Weights of a small transformer language model.
Size: 26 layers, width 384, 6 heads of 64, MLP 1920 squared ReLU, vocabulary 30011.
Architecture: RMSNorm before each block, rotary positions, embeddings untied during training, local attention windows, shifted keys, exclusive self-attention, value embeddings, hashed n-gram embeddings, a smear gate.
Training: a variant of Adam for these matrices, 517M tokens, 8602 steps.
Each number is 128 + 24 x the weight over its row's rms, rounded and kept within 0 to 255. Layers, rows and columns count from 0. Numbers have three digits each. The size before them is the row's rms in percent of the matrix's.

# down: layer 2 MLP down (transposed), 1920x384, rms 0.0439, rows 1639-1738, columns 128-191
# up: layer 2 MLP up, 1920x384, rms 0.0448, rows 1640-1739, columns 128-191
down1639 100:127117167088121074145125123120118152175106153198174093132106136097106084145120143164123099161113145148127129099152151136085141153100104138111146157120116123140120160147139127129160158134103100
up1640 105:109103147117117117104181128122137080146137148129070175092169117133121136130157109113178112137145166154113144139166128142132129145134142149155103092095124135159075079118131135130115086137141137
down1640 107:108132180125097094124137167152110074139109136123143093077121174144137133123179150150149118080111123148122124147155133179163124146162083175124134116142163116139145115168116149123135137129094132
up1641 091:115152100117122088119107124149127113106136114109082089093098136143097101166171100155095105111140180099123141132138111118131123173142113137117115144111118139088148131109128136101139114097167114
down1641 090:123123126133108146133138144193110114119134106102087136127097097131141105155163125099138113132110124158148150129133101125153066117161135119144148115127141163076149110119131119109117166161117090
up1642 119:123101147117123142153104113166121144144123156143100112154097146082121151151082151117087140142114141107137131160149110065118173155139137119149110125111152165102124120111138160139179121103184105
down1642 110:124113147129132170137144129145074141121112148136121136122141147157153137086136120149118167122106119136146111110081157095048143119101112087171163141094191158126126099081138101086135124153131100
up1643 105:131117111127104122136165119148136140103124133165114092153135149122125155143154139126139142155135116111137157143140102135103148155172136153108104099121088108100167119121158147111155124150138147
down1643 101:150124131130161138147140120126115106090109174166106122133139161116109112108148120107177123154117096130114122132144132134091108139095105121137095145110114098119137126151078147116128107137142138
up1644 093:133146129150127104125095115166147109095144091125158128104092128140141119135127113134117160132113187088113114135110146127103137126177122126097113110121119154133126139125139131151092108142169134
down1644 093:126163116171116152120136128136156097148117095085130151120148083113145139125122116091151139140097118114148088088096128127111126123153198114126142160102148073116138079130136103112151116106143162
up1645 108:142112130128099074157090117123144077101129136115071164125121145133132116148134115105115129132100140114180127151134136132154133117110133145137154129118135118102128137049145167106105108142145119
down1645 093:127137139154177161122108119113117110149108129136107100093150115133093158128136144154134121158103130156114146142091130138109126156158152138128131097093150115113130140128120100152138129100108172
up1646 088:130106139161118129108194133111107074119106151138108164118162137115112118112153094128119176170131145140140155117136115172117162150147150106120115125110142088114151129101147126113134134109115093
down1646 090:160114118089134141100164139117116095083102146091162159120146110125083086091124114129123133137117114132110139130182139126171130101164141115138171163108149096156128151179149141127124135135096123
up1647 095:130173147117153134108152124151150128102100118118110140127146124136123168112127136165082109164132163121122152124141130125086123141107117136116139136135058181140102161119151150129146129123143145
down1647 092:146133125124147080104149135157103151167131109120116116115098116109149109080120137139108182160118157129105126108123151115151127117114126159129112105145117133086130125101142154113169155120148149
up1648 109:116118096116080133157115112229114121117130169138095148120106124159124129135084107137110118142156106134136151148107133110138157153174107133163126167149103123127103130122127136097130099176178145
down1648 111:127131088127112132174127112159114104132162098119167151106124117122156116125151143092126149080146072099136178167104111150117154116154119084117118138126113170124122141152105138099175164132129146
up1649 106:136120168153129128116152120139142105136136116104143163112105137116131173116103151139128089141179145144143174160122144133168173150128110109152113126116131143132086141109175141152147106102134112
down1649 105:112147111141091130144117119120137142182121095149100134154132132126111119132110126162126111147147121135092105117167094101141119094159099191117136133119124130116099097129176153158113126148095117
up1650 116:095104143129100158083108134172118123104141130113123146134125134094161114177132100146138147149109148119162144176129163105116156107138098150126084107149103136099127083116129173130159094159141148
down1650 113:141132112149123146095155095138127126139113103179120115146140105115106099139139127149105123132174105140120145184159137186092129112149119132130146116108071151121157121115143126148139160139123112
up1651 101:115115129150128111136086121175157096127143109104117157153096166125159114172117137109117121135132115134090140145150183105171124105126098152145145142095127157167160162096162159161107131108138124
down1651 099:124153129133088132152119109126144140123148118129116161146107141107125158097118149127134110159099124128093120152126085087117095143148087155159148147102127137098120108086147150157127134099113140
up1652 102:121191135116104096150145077105149093131122135128102113119137130151125143141120140123138143122112128172129165138151120151103137083097137132154102146123155132125121109124122130088122121109153159
down1652 099:117109128147155128171136108102101159099128110145103111166142165144075102107129172115164124151120172163112085125153088127095143137174158122114123094150100148134106095156075153098120102088140166
up1653 112:117134119108095134102098128159104118056185112161130096109113164123086150109116125080127153125129135111158134148125159137109104158116112128090120146121142112079092083103148156115189089138128112
down1653 112:094127160121166155160125164096085124134130117123089156129086119133143133110101110155120104087146109090108173125104122127159135082139118103154096128149122150157141169140158165101173093122146146
up1654 101:122122133101101190133097112131130152133099144149166120103119078124126151094120141122113127110144153128129146152116156144137133104111118173089111107166137104113166093109123161136080136128149132
down1654 103:167144121092121112164122113160127142148124138163126144119078133160119124105112088150093118138130156118129126126112102137139125137112168148114145184190183153151136107132060114151127173181123082
up1655 108:114157107098128076171132118151140111135111162135158118164151158128098133128093107082099167182151128139142125118103173103135169154117147171135123119080135143132139132108166126096079124117121141
down1655 107:132116087130107136176135100129135108128087169153169127152156096169105137122149118137139121102145118099098140107150152117146148177116101102110122133142119107114116168104100097114205142132102096
up1656 114:116127156138116109162117118154181126129095111151137134090110174182139126152095140108077106124131140136127112147112132145116161123133122115124121072153139165112092102116114146133105105121125146
down1656 111:103092140111116151119124131107106115149134127090154173095106113153148147088160179120120120118097090130087170167134135038116155124160143158121120122095114131105121136110110167128106135151114148
up1657 117:127126132139098119147162107146172099099109172120096082132152121133133140109135086136093136119121125117138110129136149082124106157137131178143110122141105108087095108096111135117090102162146139
down1657 093:130110151110090159112121160120147125121154124116117105127139141103173132142094125104117141155117129163101115186125142162136152131142113103080131128126115145128093121157155163140153165129137138
up1658 093:094119130169112099107099128130140116103149140111092163156125102154099145123112097124088170175139123126124111166099137128142109137179110111142108144124103131115108137130118149104085122152084127
down1658 092:095154118149127134094142144149138186141102140113133115141120125095105120172104116158128121089158123106136101145116119157160136120130149136125147086162097102121149133071156084118167144093114087
up1659 101:125157188155127140157123157125122130137145115125117112073186121134138120144145146141107132110113194116129165142163116181164130136101125121111111123136134134114097069099148112151116156117123123
down1659 101:114118096107134133136095145126098066136106133173125111136114091125159108113099109095159169109122119141084154164151128110131111140166075120123128148136148133129138081119112088145142134148116110
up1660 102:136164120111135123181159071181134131078132118088113091155128124127132145167110142132069110105143111132130160128097126150175118130100135162101071112127106107144069140113135124123109113142155095
down1660 099:105127101112121143145106142136117128074126166109104139128136109126111089117143143106170192143120125123131116174119140124125132110151150137146140125133107099140102123134142109113133138139122125
up1661 084:107091160128111097144101125133137131105161104110148145113126103129114113138151101157116149133110138079159148120078099124152122098151098126104094158113107131139105133108128140149130101136143082
down1661 083:146162182137112131161129071124097086108148130127138164118152150149144123101080137124108159184122148122185127152112129150112110118154110158175107127119143105089130096140118170136088129139142106
up1662 106:126144128159127130121128114154134093085127122166135153128123128108150132122126145103122130124104127114139154138097130149130153111145141147174105116100096087091100100132144167144154109094158105
down1662 107:146157151127153088108162095109140135131155114119175132163117151114103114138168131110169155160145113114132168138175132114110097106117135107140113136168129113125102165169107139086161116158167113
up1663 094:145117090138145162114168126088146117108112112089149169128122101098124131126114130155121126186123148118168153147158105122146106147145115134146135136121136084106087092130151149148112125135078098
down1663 101:115127143110123125118126193107137141115096167145099100130115129084104125128134167119173132103100093140155093137121116112195096132153148125130115166100141116141080083151108106159145101095141088
up1664 106:118125111154136159129177088153146138140110117118133123121148123113154114128131099117143146124150112093145145133109139134147146096117152185110120115180144151109095171112128159131173143091161106
down1664 104:179151112153138137132171163111131152166155151127137132102115099188122164144165122160117142110097160135124132120149118112149143175177148145112105143154132117125104140153162133115131138122125196
up1665 098:140160136134122093138114132115130112135083131148160118120106111195114137123196119195112117123143155149137152151125171099140107115120133139122114165113127109136081110120098161142127126131153168
down1665 093:162115098135093137129126136109144087144127104139146142093145136114110139116178120157134121118124096144102114065142129150152111142109097136114127136141128135149135128129108177162139103144155154
up1666 094:148168153144126119132140111145114130138134149062141089084125144098133143149114123177118148196164136118124133133175129119175156083135140146125145157105152136144113111088146150124142123161183084
down1666 102:108133160127135135063140088151103084136164124111165138096106099139129079160105159191158139183142114149127119149110115131138159115085115116111155142104148124141148141120107145107116123175128067
up1667 105:108122125157141088151144113125136086083113134111098131130125158121183112136125138127166108145103133115123133170158150139102141095077170143132103088109104190131112143115172129151077120147104145
down1667 103:135169104135138138097139108125091141148156181140140169085132122113169112117116139117173185127102144168120129141133129166170104105143130095149178201104126150159154101128141154146144137127144181
up1668 109:127105104157153138184143106135162126112152144138111163130113166089100150153149122097146120102149111124154131128173135132120149123142150122131115127088099126130169139106122169104140115162166104
down1668 110:120103149129157151116121115132062109150128113114165115140124127129151134104139102075139088144118137125137094079098145159095141119112154089127117076100145128110139137114124139085137123121109149
up1669 094:136135198106127122158090131115175116112114136131143131100121159120126161118135143132120118107115141143154125162116140169086138105132180120102169112120112135144139104129129164122135103199121106
down1669 092:143141127148107131120154150104112131171138147141153107145104075102150121106122137155145164102106123150155095130114128093071119125091174127105085146163115117118149139092117164145127118116137142
up1670 111:106173114124140181141154142132127139136182138112100127099174136083131129127108147169141117122138099171123095157125126144155173102117135122142140165145126106129098112092172145109108123107140137
down1670 110:133139160131150143139100166154101131160158125153121135150111165104121133147160114164156118100149122126133095166114140096158153127158093116096108176168130116143147097104130141076103125197107101
up1671 098:109094152139123114105102124148157125119163123115145094140129092175135133147120127134114091123135119087133140152099137117160121132165116137142099094135127124134124127117144146136148090162121144
down1671 099:086107132126135145131133138131092102139119092141120085160137126160114131131146119124129106115140135094159121105105119177140165169164158121103139102136085152107145119108119120148140088109088097
up1672 092:127094203179127101158096181090155179091139119136108083112096158142138147145151074147076097169131150105109125157144102108102119114111138150114065131115117155114100127129122144130115113149156120
down1672 094:109114165077091140171118183061121119111145147122126060122127142103082110123151120115126122169109102083133148090130115148114146134155143125115107122120160144124111098168136122157143159096135105
up1673 100:113083129152141090091120168156092104108162135109104150101139155129145114158144133140102108151150155130156183150085121085102128098126143127136086105118145087084107110114114160134144125166108162
down1673 098:112087103073148145118125156138075135085173165129145085133129162122124123124156107145103114132170131148147130099120128141137061153089088128133133116112122130094122136134136153128110129143089091
up1674 105:101146180144136106135126173097142127126128176114087138144173144095119152160151146135125100138115164145184126174132082139106120155124163202100155110116084131118146100127156159119143113130177180
down1674 100:145106136136130148113148126108125154140185119138140137132112109133148125129159119141139133121116128109157103136143114114123108127104169127141093131120146135095169112144117123147103122090141161
up1675 109:155167167101073101183122108133129124112129159135129119142138154180125134203108146126100119153158143104149127128140119135102147157144116129130131128122143129096135109113145154173122097105151159
down1675 107:114124118116142162161131119145086120150174119150146131153123163103146159146150193139173144128159144132151089110172125114125090111133103138137119110138110156165171116091140124141129130148143199
up1676 097:108075135154124102159099118114107120093101165082118149155089118143115081115150140077133172165115116131114132161105108158151129087102131144145130142130149094121150106115141149168106128103115122
down1676 097:135097120138145137131124151124091122161133112126155097111129092141121135122146126120116140143140119119132147184121157141119114133079133106146119158169117145139139137114109138126151139151125144
up1677 102:144159146169139128106116107096132166174143175086081128123140103157131161127143136114101145152141192114099134144125097122126102156109189156123106145096100121108098131117131127134074127112133118
down1677 099:130127144110117142118121166117185168144141145137121119112109117168154074114130189113168162106141124110101130120153123175130118115098123153156138109134083090115133180107125114143109101086102137
up1678 093:133119162156105139152123142085133111097158104169138153123087187124171131103154113111113143089095166105106161169146111120116129085159149131116070137127152133122101128114093123161117121171114124
down1678 093:099113130114102124140123134072137125165201093152136146084165091076169124127141118123123134086147106107130157141145118106119171149120100132161101154124155131113130140172137143144136096159134107
up1679 095:082153076124097131111126119164120144123140124165113162139174108092113068150118105122149119121150131127140153130084166149142122121134154098125113115097093138112065117112128125121116108135136177
down1679 093:140098110183136134109100131123100149159121083117111140151143112119146117183130160124101100152128154148163156165096111138151130138127148136093106109113121116143124124178076102165134134160101160
up1680 106:120081103124136119139098135130153068103137121101124103077108128117141089109129123127119098174121113167135126166099101155143122097113149137137112172126202126090143127073136170120077128083128107
down1680 101:114151099127094103135158112110117119105087112149133135110098117093116176107101114119117145145133095139119112176133093157137101080127123160121123121131093149079146137137123104106116122139147132
up1681 099:094119142158113127145151090109120099133112151178110160136127139147118142110111155151129130097074112105087149130153129160139095140122143119161107128145144090140110141105104124084130141098120124
down1681 099:093100119137105144138140137090116161117124145155128132097119145154135095123128125154128145114086085102064169147126114137119141142090134158149126125155197078123153138181100117141144139143077115
up1682 104:106135139133126107127133142090103092101126140092128125158136133123140113138135090116095178145135120168138122142136129152124118093126149132105113132142134134146117144120144148139126148125123127
down1682 102:109097130144129124107088179145109141134135146131113131123106163116095099150132103106167151140148091152077134104191135112122148140134136123152116112098104091162087133133124138130126164150139123
up1683 109:139132166169155135134123128099126092156119150145087124127126176117119122114148144142093123129127128148167155156145153115117165138125160139116173118148123127094145131108131127142104126135149151
down1683 108:157105092104108094105103124120140080126145171158116132140074152085136128136146123168097145111152142147115108124141128160138118143106135115166132135132149132131153160154153134143152119150115132
up1684 105:108148111128087139113136116124137096074159167072144155119104111148136143132094086097140135184116122147142179143153179076134145131169075162120141119122120109129098117090105141136137108101142102
down1684 105:151138097158105153055110092144073128130121132119164143079159142152160122126089117148127125115101174158130165119127139108130100124108097112109146095114186131117086174102072130135141120148170127
up1685 093:107165115137120092146162142114107114136188089132124132149147132198131138116115141180134111143110130124159141149139125137137109112157187097147092143152138100080133134108139144131149130124097122
down1685 097:140076119136097139081136127117149072140177159178126123153110125136078124110153133168148109142156122127159124137151126125144131099133100116140160159119155118097142128120108147097141146139182100
up1686 102:110122154126136134115154140136119152115143124086128143110091127136133099168102142124105151119162161124151079151144118141115114148151097161114156144109180150113106127124136146174133103139130165
down1686 104:132078118166159121121139139162122167129110148145109146115117117096154081117125086127155099137132103143146123132129152107123123146165137102155141184116102148139124149123135082119134089114159149
up1687 087:072101110109137140147165123111147135143159159131094097095154104154114118147166120128133117115125095133112187132091121104146174145160123113108121144089126168154109130153147140181105101143152098
down1687 083:150126129133089107090141083124118119143158141130133144142118145137131142094125170097132124132137174135179163139120097148123131104106139149146156123086151092119136094128174140125159170113083189
up1688 094:114141187099092126135157089111114116110142109138107130114122150102113131156127116133141108154145180163127152151121119104093157087157116100147123146140140132128151060084120158140166115138147094
down1688 098:143147116083128152113158126126153112105120132129110143088150103136102125112146131113158155117127125152152123114132166081092050168116133132131151149125104138144150097089095133110142134133121089
up1689 104:146151174127155114142134116138142121090163103148099159125148167121142120126115175146104136154185135118121076127159150135140120145136154140156140140121130142097140089105129145108099098124100169
down1689 104:151096114156105134172161102100143130103092168162095105152123109108080166130180137153123169130087067144142143143130131106081150143118101119131121095151156132135144120194122129127140186115126138
up1690 105:132130127163102106100099177166160089130176167097091145125113165155140134136109152145109145194153119168138092112108132175084124123127167113148126109134124176099075090107125144107150119090151126
down1690 102:122161086170109145159119160142116123175149118129140140105132130137143132182181118081133094138157179150147116111093155145112126146110150108107170087152108117120089133084116139133131128089112107
up1691 101:141097153154134112130117151158164150181119118127142073140124147105140141155128143118097143124157156133156118170135117125102183142132135123142106123163135112131146128092147136166133087132157132
down1691 099:146098141159107174136138091129175131176076174140136136161135160121094090138148118157112097093121134109096108092150127174145149153097137124149167136120145149144152086131122141122160152126136115
up1692 107:131142117113154129147121088159159129153142172185173151130105130105127150110146159117112093122112156091130135143101173106113166170108131152140120158121102140143131124113144117119161108093171147
down1692 105:142090126128141138077087130097136134097118135125118130087111087133141114121138081145134118132120127118100133122144085134136149105158113135118141148141148119082110115134096149144123107138161148
up1693 109:114143103116152129122149125144100118135157114172138136103124171159085128113153155114107178134142155112123108119154112102183155120104105127115134138104103137131099115127118155142104105122116131
down1693 109:138128134134141147065148131158144110116165095113133095126126157145095170121111140108150153140125133102113123136116121093144139147103166174117091139143161138125124166117106126130180100128140113
up1694 103:118103122147115074140095122098123115146134147096127127115137160132157136158106111126079167153102121080110139130159101161139129167154149159145111086112110135141119170117140186119109132144096134
down1694 105:146164124140115133119164134158090142120121127140131113087143191095125153137133130142119115147107090160140118056129175139119094160112158127155105097125105065117149112145107163112110118133121140
up1695 109:073122134146169156129132144164140060130154150144105115138151133093116143112140120137129145155142114162155161154138116096097142149119137121093103156140114163146132154121125163146119122128182157
down1695 107:103151181142169086146148116157146174162112091137119151128101142166132143111123165092135138117156150103086118101073110166110112136151084147131140082145121100121117127141155154118129124146139117
up1696 103:082128172130102134108161159109166079149117159136137128133110163174111136099118091140122142126137120127086142141128139158155099109127144136148131101131132117076168098118126137080110126078146168
down1696 099:122148157122080117110158148092129146158145129125151154110117101134120167133105108186116138095167134134098136136176168176154109100113169164127138123174124139123146109165138125110144162099125163
up1697 098:085123144117135124146137111142084119108172124142128114129168131143123168104135139136147130149131146126147177144118119073122146126142118119129094106152108105128077093101126130129143136146137106
down1697 104:114107117129191113140098101146099091113110161162139117125123116096124075090097155152157119157106158116148145139122113109133130130129121099151041135147140109098104115149093089126155125132123147
up1698 103:102124115127128139158150134151127146126139147137081128114155161126081179109114119106083106117111133110168125143100119109130169124124120124126148113124098132114136099105152168169149115125123144
down1698 102:133127125126127128119157159187096151100118085180102143155147125148151158132124124105180154117116121131168106124110111123130091145095124115112122137112128120118111103075110120122128113141125079
up1699 096:122121098131177117129140126152155122128107173096128157145169144143157144111113118104124161188091181134144129152155164161125141138136121150094131123102127098119118111113139157117071109196150130
down1699 092:146102138163134125166111122136145120112133079115152128114135104096136101120125096112107097131135122108123110133095143135137080122109130130079104117128142147114139107101143110134158141113128187
up1700 074:112131107110185124139148126102146153132113128099126087127113107102135107156145127117111082108123149114116142146109152140132148167144102146094151102130149148137124141142097138116173117132111118
down1700 077:161134134130091129140133147114115079129129132143093149138143107148125115138134112129161158182109156137143106133162135092114120140110138098127115161138129111122125135149176157128085084115127177
up1701 106:116119119106146101144128126180123170152180106127151136102153135156144129138150152144144153105146118134106131131142156106127144157086112097142140133127104127110168145122178156135149099129143122
down1701 105:143109103137115136109090073137133124121146134152115152114105120128141139101079116166111095160114089087113103133146099141113109110155138093112162170106171157134144121135100092143124153144122113
up1702 113:122144111194127148188132121115110124107125161122151115109140140121163100164115134125105119134107143140169121162124200135139155146116185136148163129103120073120098135111164127126122123137157072
down1702 110:180136131163129137148140147108154099115093139111165135072101153076156118151125126113109111134124128104145113113117139123087137147115130111139099111101168119148159109186081107134141165112114128
up1703 113:160171126169149146116133136155132102127094115113116104142138148106083122130086136151122137145145087140118132157117105161115140134138138126101147160128125105118133135112145134110100131113106080
down1703 110:131138117103129139127155176104100140124105125114127148106134121130152117162140119149154111148094134143101122126148105115107174082100134147150107091113109112131106147174112154145066145150133135
up1704 045:124143154148126129134102148101115093089175182126117141138108149129126136155154113109115102162151151164124124150166148148104109115151153197092126114075142114133102129110139180131074091128132120
down1704 045:157159120156129095099172067123109124136152143086101158097116100123117107090117161136172107142094121157119167112157164104148135152142097160153155100117129203168109136165119136124156080118099119
up1705 038:116109153141138123151129159140140142130132143111110134127132163145161098115123102129082131171124157159185125160149144093117155116088157139144117155131132133133118105084153193128119080125175140
down1705 034:128140082146088162148148107099136137102156128091115167133113129143152123081118077140128159163152175146125146123121131138104098132125126129121106136137126109129132090120129129106122107090160129
up1706 095:145145113138103091147124144107146110109149136143135103132059178089147154140124168126073106135119102161158134163122117106137089128103141115094134151102146098117120115087098118142141063118128140
down1706 093:144135148142160139142110129128106154174165136096139124129130177102148089129136118119131099118124112108121153104119132157115124131124130162105145114144130124133116129088125104109148107112134178
up1707 116:062099163167152141160126096117133157134130102124105152113119124124133169142118105141105124111139129119133114152175119157108167084134125159150117171134151121073105099121110157121086123141112110
down1707 114:166139176092131132060120142141168141116045076110185155140134102148097124138157109160130090102142161164103138144091168101117159127128103159121137153125141104107119173114142148160200112171111127
up1708 096:163168121169146134166134144159116116091154152101112133100144137139091109119154108135104117136129121158122106121085137074154179131143156125162103158147135167106099124109158141089069123102116141
down1708 095:103145171118145096133100115164130113123122132094156182146110084144118130098155123094120110155101154119143121146112130170152150137182102138130127139104142160157126133148124097087094132126148134
up1709 105:102103126145106122112136104161136120111159142168118128143117183105114135130096093167154115143181169144153157134143126120088092144148115097112074123148100137105124151093122164113104096129155149
down1709 108:121141111157116138131145092084128115194180209171101130159099116099128115061153143138128101134129131072119166108104137149052127112123115083118111085117142090106128133133148108076121142176096145
up1710 100:095120151106142126107132110152131110130111194064136109124105139175095163111097093117151133133160176144107150173136127101172155152115120066095115113121113125137131103108118137123124130178134109
down1710 097:097120114154125144156116135167159136106114143119134131185125103135124141108162173113150156096124087136127127144128145130097143121131128134101130125138148144136133120114111116156117151110141100
up1711 110:140167137131116114150109094077124124070136166146117145110114212121099164125138144131113124120168126147131189153179135135111150135162136128146122164115076161149107067106119149104145121112095171
down1711 107:164176142087134135129110150131138124120093144177107119138146130152155099152119124118100109085151110137087096158132116145122122106144111115161140094127140131131100110122106143130137098156140114
up1712 096:151138175140154114167109104106113151122123148116143139136112154149126144111141124135102123115110126088166134109120110124086153123077133161108147107105133170150130149095156140117145117129120121
down1712 093:146171104129100137125127096122097119126088151091141140136133094110131114099135111178101124129062093142115094161100159104093103163124144167140075132095087141092120099105097178127149154112105140
up1713 095:145126140172094125163136107129158094126137125066143116130089134147165140136105144141112134112110117122127170118096112097146143127113141136155146109141177141138184157097140122128133124146152119
down1713 094:132150134086107152128193131122142123141182127130111142156108128160102100126135129108154187171150158063166150084109112149142138135118139120112096139201107126083136135110125135157119109111155127
up1714 097:080136190120136120125138101168115128126165104151110144089130142136138125128116140092138127130140139100107130122132151150122139151145180156147102136134099170096132122107098132142130101112179134
down1714 096:150157092140133115128106099136101108131131114133127118168092114147157118130129092121166136154129074128129155145137134117148129141154096149126128117164173123094142158184117152140109125109147150
up1715 099:127117091133102159122172149105097078107119163112146105132181154112094088117111121143136131162148144109149132125097119108161147135130150113115114150135128152120161146110126151121101103103137091
down1715 101:139085117113108116134110131157102160115188156152169125114146120144075117089135120097171152135147133145140086072129142163150116137112144094110074149135133111103129140166088137132154120157116128
up1716 098:130164119166128140154108127146109149155162128121135135118148163135137126155178139151104123145168152181146169120151189131123175125120132170175114174078118091098103131102151126158149118139158177
down1716 100:150135090140096163101141113127106108158147125198132143100137111117101134128112123149103176162163152129108164113154116151132121109117124112155171121112179144080097142114169109143153160111134128
up1717 102:116117144131123097090116084124183106136139150156133152143064113136137124143107097151140100127110100085128123156149204161152113123075148126144127144144099183147098089109177160067140119100134149
down1717 106:074131116131086144088111144123147130118085127131117140072141117133092170173159131139170122112134149137097150148105134147166101133147138134137159132126089087126139087159119115113166131154091127
up1718 099:105144203113105138102113126134132121094136153149113135137172116161096170107115160146105137116131138163155140156135123143161167167148192147121134165122114098071161114113128152091113147133165131
down1718 101:163103129147100091151131102165101153130132140117133139114131068130107131158117129125123101136128149156167120074122127103143090088120146129141120163090094097131127111170095145098142143158124124
up1719 107:115100143164100163154143075142145145136145142118145141127145101117150089136143154089105111151095116133144154133102133125125118130126113200144159154134114114110102151104125129117126116130106130
down1719 106:112126126115129137103124118070104138114135151157157131090136115091140113134131136118161158115137120140126110150138120141096160148180153110153093189157127161121165150157087095126116117125122108
up1720 104:124107129107156164119103120110143117136147093122087154134123121113146145096181127122123146124106131136102175117153149109123130094125134108106131186149128124105112104112140124130108128156131125
down1720 104:122122100101134100130101117117109149165158140145108153153123124142173136133136113146140173146130102116112139082087153124162130143130125107142123183129200128100135112183130110148114111125132099
up1721 094:151119148122119073149119118145125155116104135131139124163080149143138178114134130107091152166125150138116154146138137173099128122144136132096139139085118135139145146103170130108126140103083149
down1721 094:119133164160104105113132172134106167151116111091178122127130130081144122131155154102125143192125112144115144090137145148110119131157124128121148177125118110095121109122162122126119104139102148
up1722 108:114126132139140121131153177143134127098172115108121155162150137137151134117119152120151116172114200136129113156133112132159152162136120168107096101151111125139106116105133146140073122113147128
down1722 107:137161098106147091088130143110138101121103118103135125135103092188158100081149110127125120124111131140152096129127104132148097181107106141106132150105182112155140128107109116136121147137100097
up1723 108:078113094142131172152169112164157130163137183073120163132107120146129092157154153122137143143131131116123136151185186176110140159102179122134139154116100131114115079114139136139093129136129160
down1723 108:112144212140125132126102136115138112113118110110138119097114173113178148119107176106154128100107100068142101107151106101132126132129128135147148149140142128105109164141110115098150099071122122
up1724 116:105103116097112137163131113143115136074118096136120128080099123114129083174124155134123148157170164143162116114095146155150147136109096127099134167150115110138103135102149131102107117140139125
down1724 114:130133138137142124136102138182108095144090100168133114153126107151095112133084159099143131137138143152104160126129127166112091121125099101145121155099132168101148103180126105112111165183114124
up1725 101:165130140121133133119129095115154122118156128111141131147099130161131118150126154148079168147119115137115107130113105157152139141118109129072120128113096135131096135119125115120136096136152128
down1725 102:136138097146129138126149104146103126158153126089124117159123127117113113146110121127145129119080091119135120093134156138143082108112104139080106107164132131138125151113135069147164125140127099
up1726 106:065172175162127109107102112129132147132137152179111141126157134113069076188132138142132157111185097130121166152145142123106150139152120136108127155105091148112134141128113128130156119120151152
down1726 103:147130091133086113119094137155127135133148175090114157141139153108144130148106109121127172148135142143116131143149121137108113151160123128126069111110105134141114136131136120085154098110138168
up1727 086:115121145114115135178102162123112097126156182114096180115112105114124126133180139138140123153129131127112185152120104135151176141166106137111104116132140098144142107141159165130136094162144132
down1727 074:109156141121122123097136094120111117123104126134146121166151121116128139105108110144101215150129110146133097141083131132085089135098143111142127145150161126113121171086096139122101135116119141
up1728 102:156117130153114126111165112120125148132165120136156105126119105172134142148144135137134154089122135152100119119125137126180138092137134126139111133119097120095144130118122138147144123171142124
down1728 100:138108143150146119126093150151161108149159132098112153123136136099094114153123124110151141111099129130143134156086138153132127141129124133124107123130136111133149086164144101151108101187175161
up1729 096:142188131154163146143125130136142119119096092165097129135127185144142162139108117134076155137120155102147140099138108138095166126113158117111089139118132123157105157110100153132136170129120113
down1729 100:153155115173138131100141164125106151147165098138074155129169124136138104086136134147100139192150167116115118117129158148095176150094170135153135149111147110144075084099115156155063129116127130
up1730 095:100150126184112099138112110115123107166118146096063112097161173149129142155136095096076153145133118134143160156102123145115120150071145165155154134147105155145153126108176138146082104142128161
down1730 095:099149128119133135131158129117102179170136143174096118089126148145084148138118142125163134162124138134114169129161123111136129177074145114122128080175124144117138101181109132179140100154155129
up1731 097:126132179152129146141088087126073106106135101160081124139110120155154179176106117153125128121154113132122109160154150152094117133097179164171087153137137105107148135082127146120105117146128142
down1731 098:122126121099135172128146080126103097124106118132122094140106062107153167097111145114153142141173124155161108137111164144130104095095186168145129147124146098128158153113121135172171147144156078
up1732 087:113142122148143105112125141112142106182113160158083167106142150127127125098130097112139140160180138099163102135095101150093125140120158104120113145113112152115138121117126143131131110070127122
down1732 097:144133133109103142128136144077093149151107143117137172139111143130112117114127122105106084088120133108129133161113109149110107138106133088094177150104137161133135135207099143113187124120114176
up1733 090:126097112119091122109142178149134130074144156145129117156121124134173117124079166125110136164160127135123096121137106168111142147099153119128103153113092149082136135117121173157137094113149122
down1733 102:114092123130085093097122150183113160062149132147143111150129080116128125115145158118115156149122147163139084092083135138144115161089182144127114155145119127120137099164154098162144110116078120
up1734 108:121094141142099132147093166147137080124132130080104120138119151135084181062107121154100129161163132101104183139129145172142122118131136131146098138124112144110143108109123129114118127148157113
down1734 106:128092120142083139146121094169123154075130130129121098164140112119086131127120132128129109139128094159085154128110131144143126114120131126137111129097089112104114143145141103120118113144141122
up1735 095:110096111146145117162146112086117125092118135151088145141098146095130112160181124115123129109080148134141181128126108118126164117135123174145118094099137151171118116092086153160128147124138124
down1735 096:133118125105127126140144121078147102110139107122098151154169154118105129146144091160090177162151166146124139137125134138123129062104152164142117103121114151155119110135105144139150169172090134
up1736 090:127120101120129134115122107127123121147118144087122102105149102126146151124129098148101138112106155109102142153122112104115120152127122150103139169140113095100125080112169108159090121118104142
down1736 094:116103097121111136136092147135131111114157125105152117157101109152142114144073124100109164137113152163099143129136136098112095112107127125107127150147133125141096098153118149100127161143130141
up1737 097:118122126168114117119126114130113161080134131124101137130143160123118130141145140104147108149113137150168171125100076131136139126127189146162089151106097138148133111095159146148131099153140145
down1737 098:095127121113114119154109135124152104119144162132121125146116132094108159114113148114141145162141121142158148148132118106152116142108166154130102116134138125143142148144135089138130147146189167
up1738 105:094114138149147145156122128158148131153168129153163088150150133190128151130160155128151133092124150133143138174110162095113127175141150108162151126147111148160077096080149135134154065145126131
down1738 099:107138125127135112141155111091116122115116126188177065208142132138130122086140150120102176132094152162119124124148112105132102143125128109157162144175152131132119135128108114105144095185107160
up1739 104:153131127133080146112123122123137093130147134152148161083140172146125124120111129168110125146132167117098153177128145129154170176111133132123127141114100077162148138117122134112128134136137115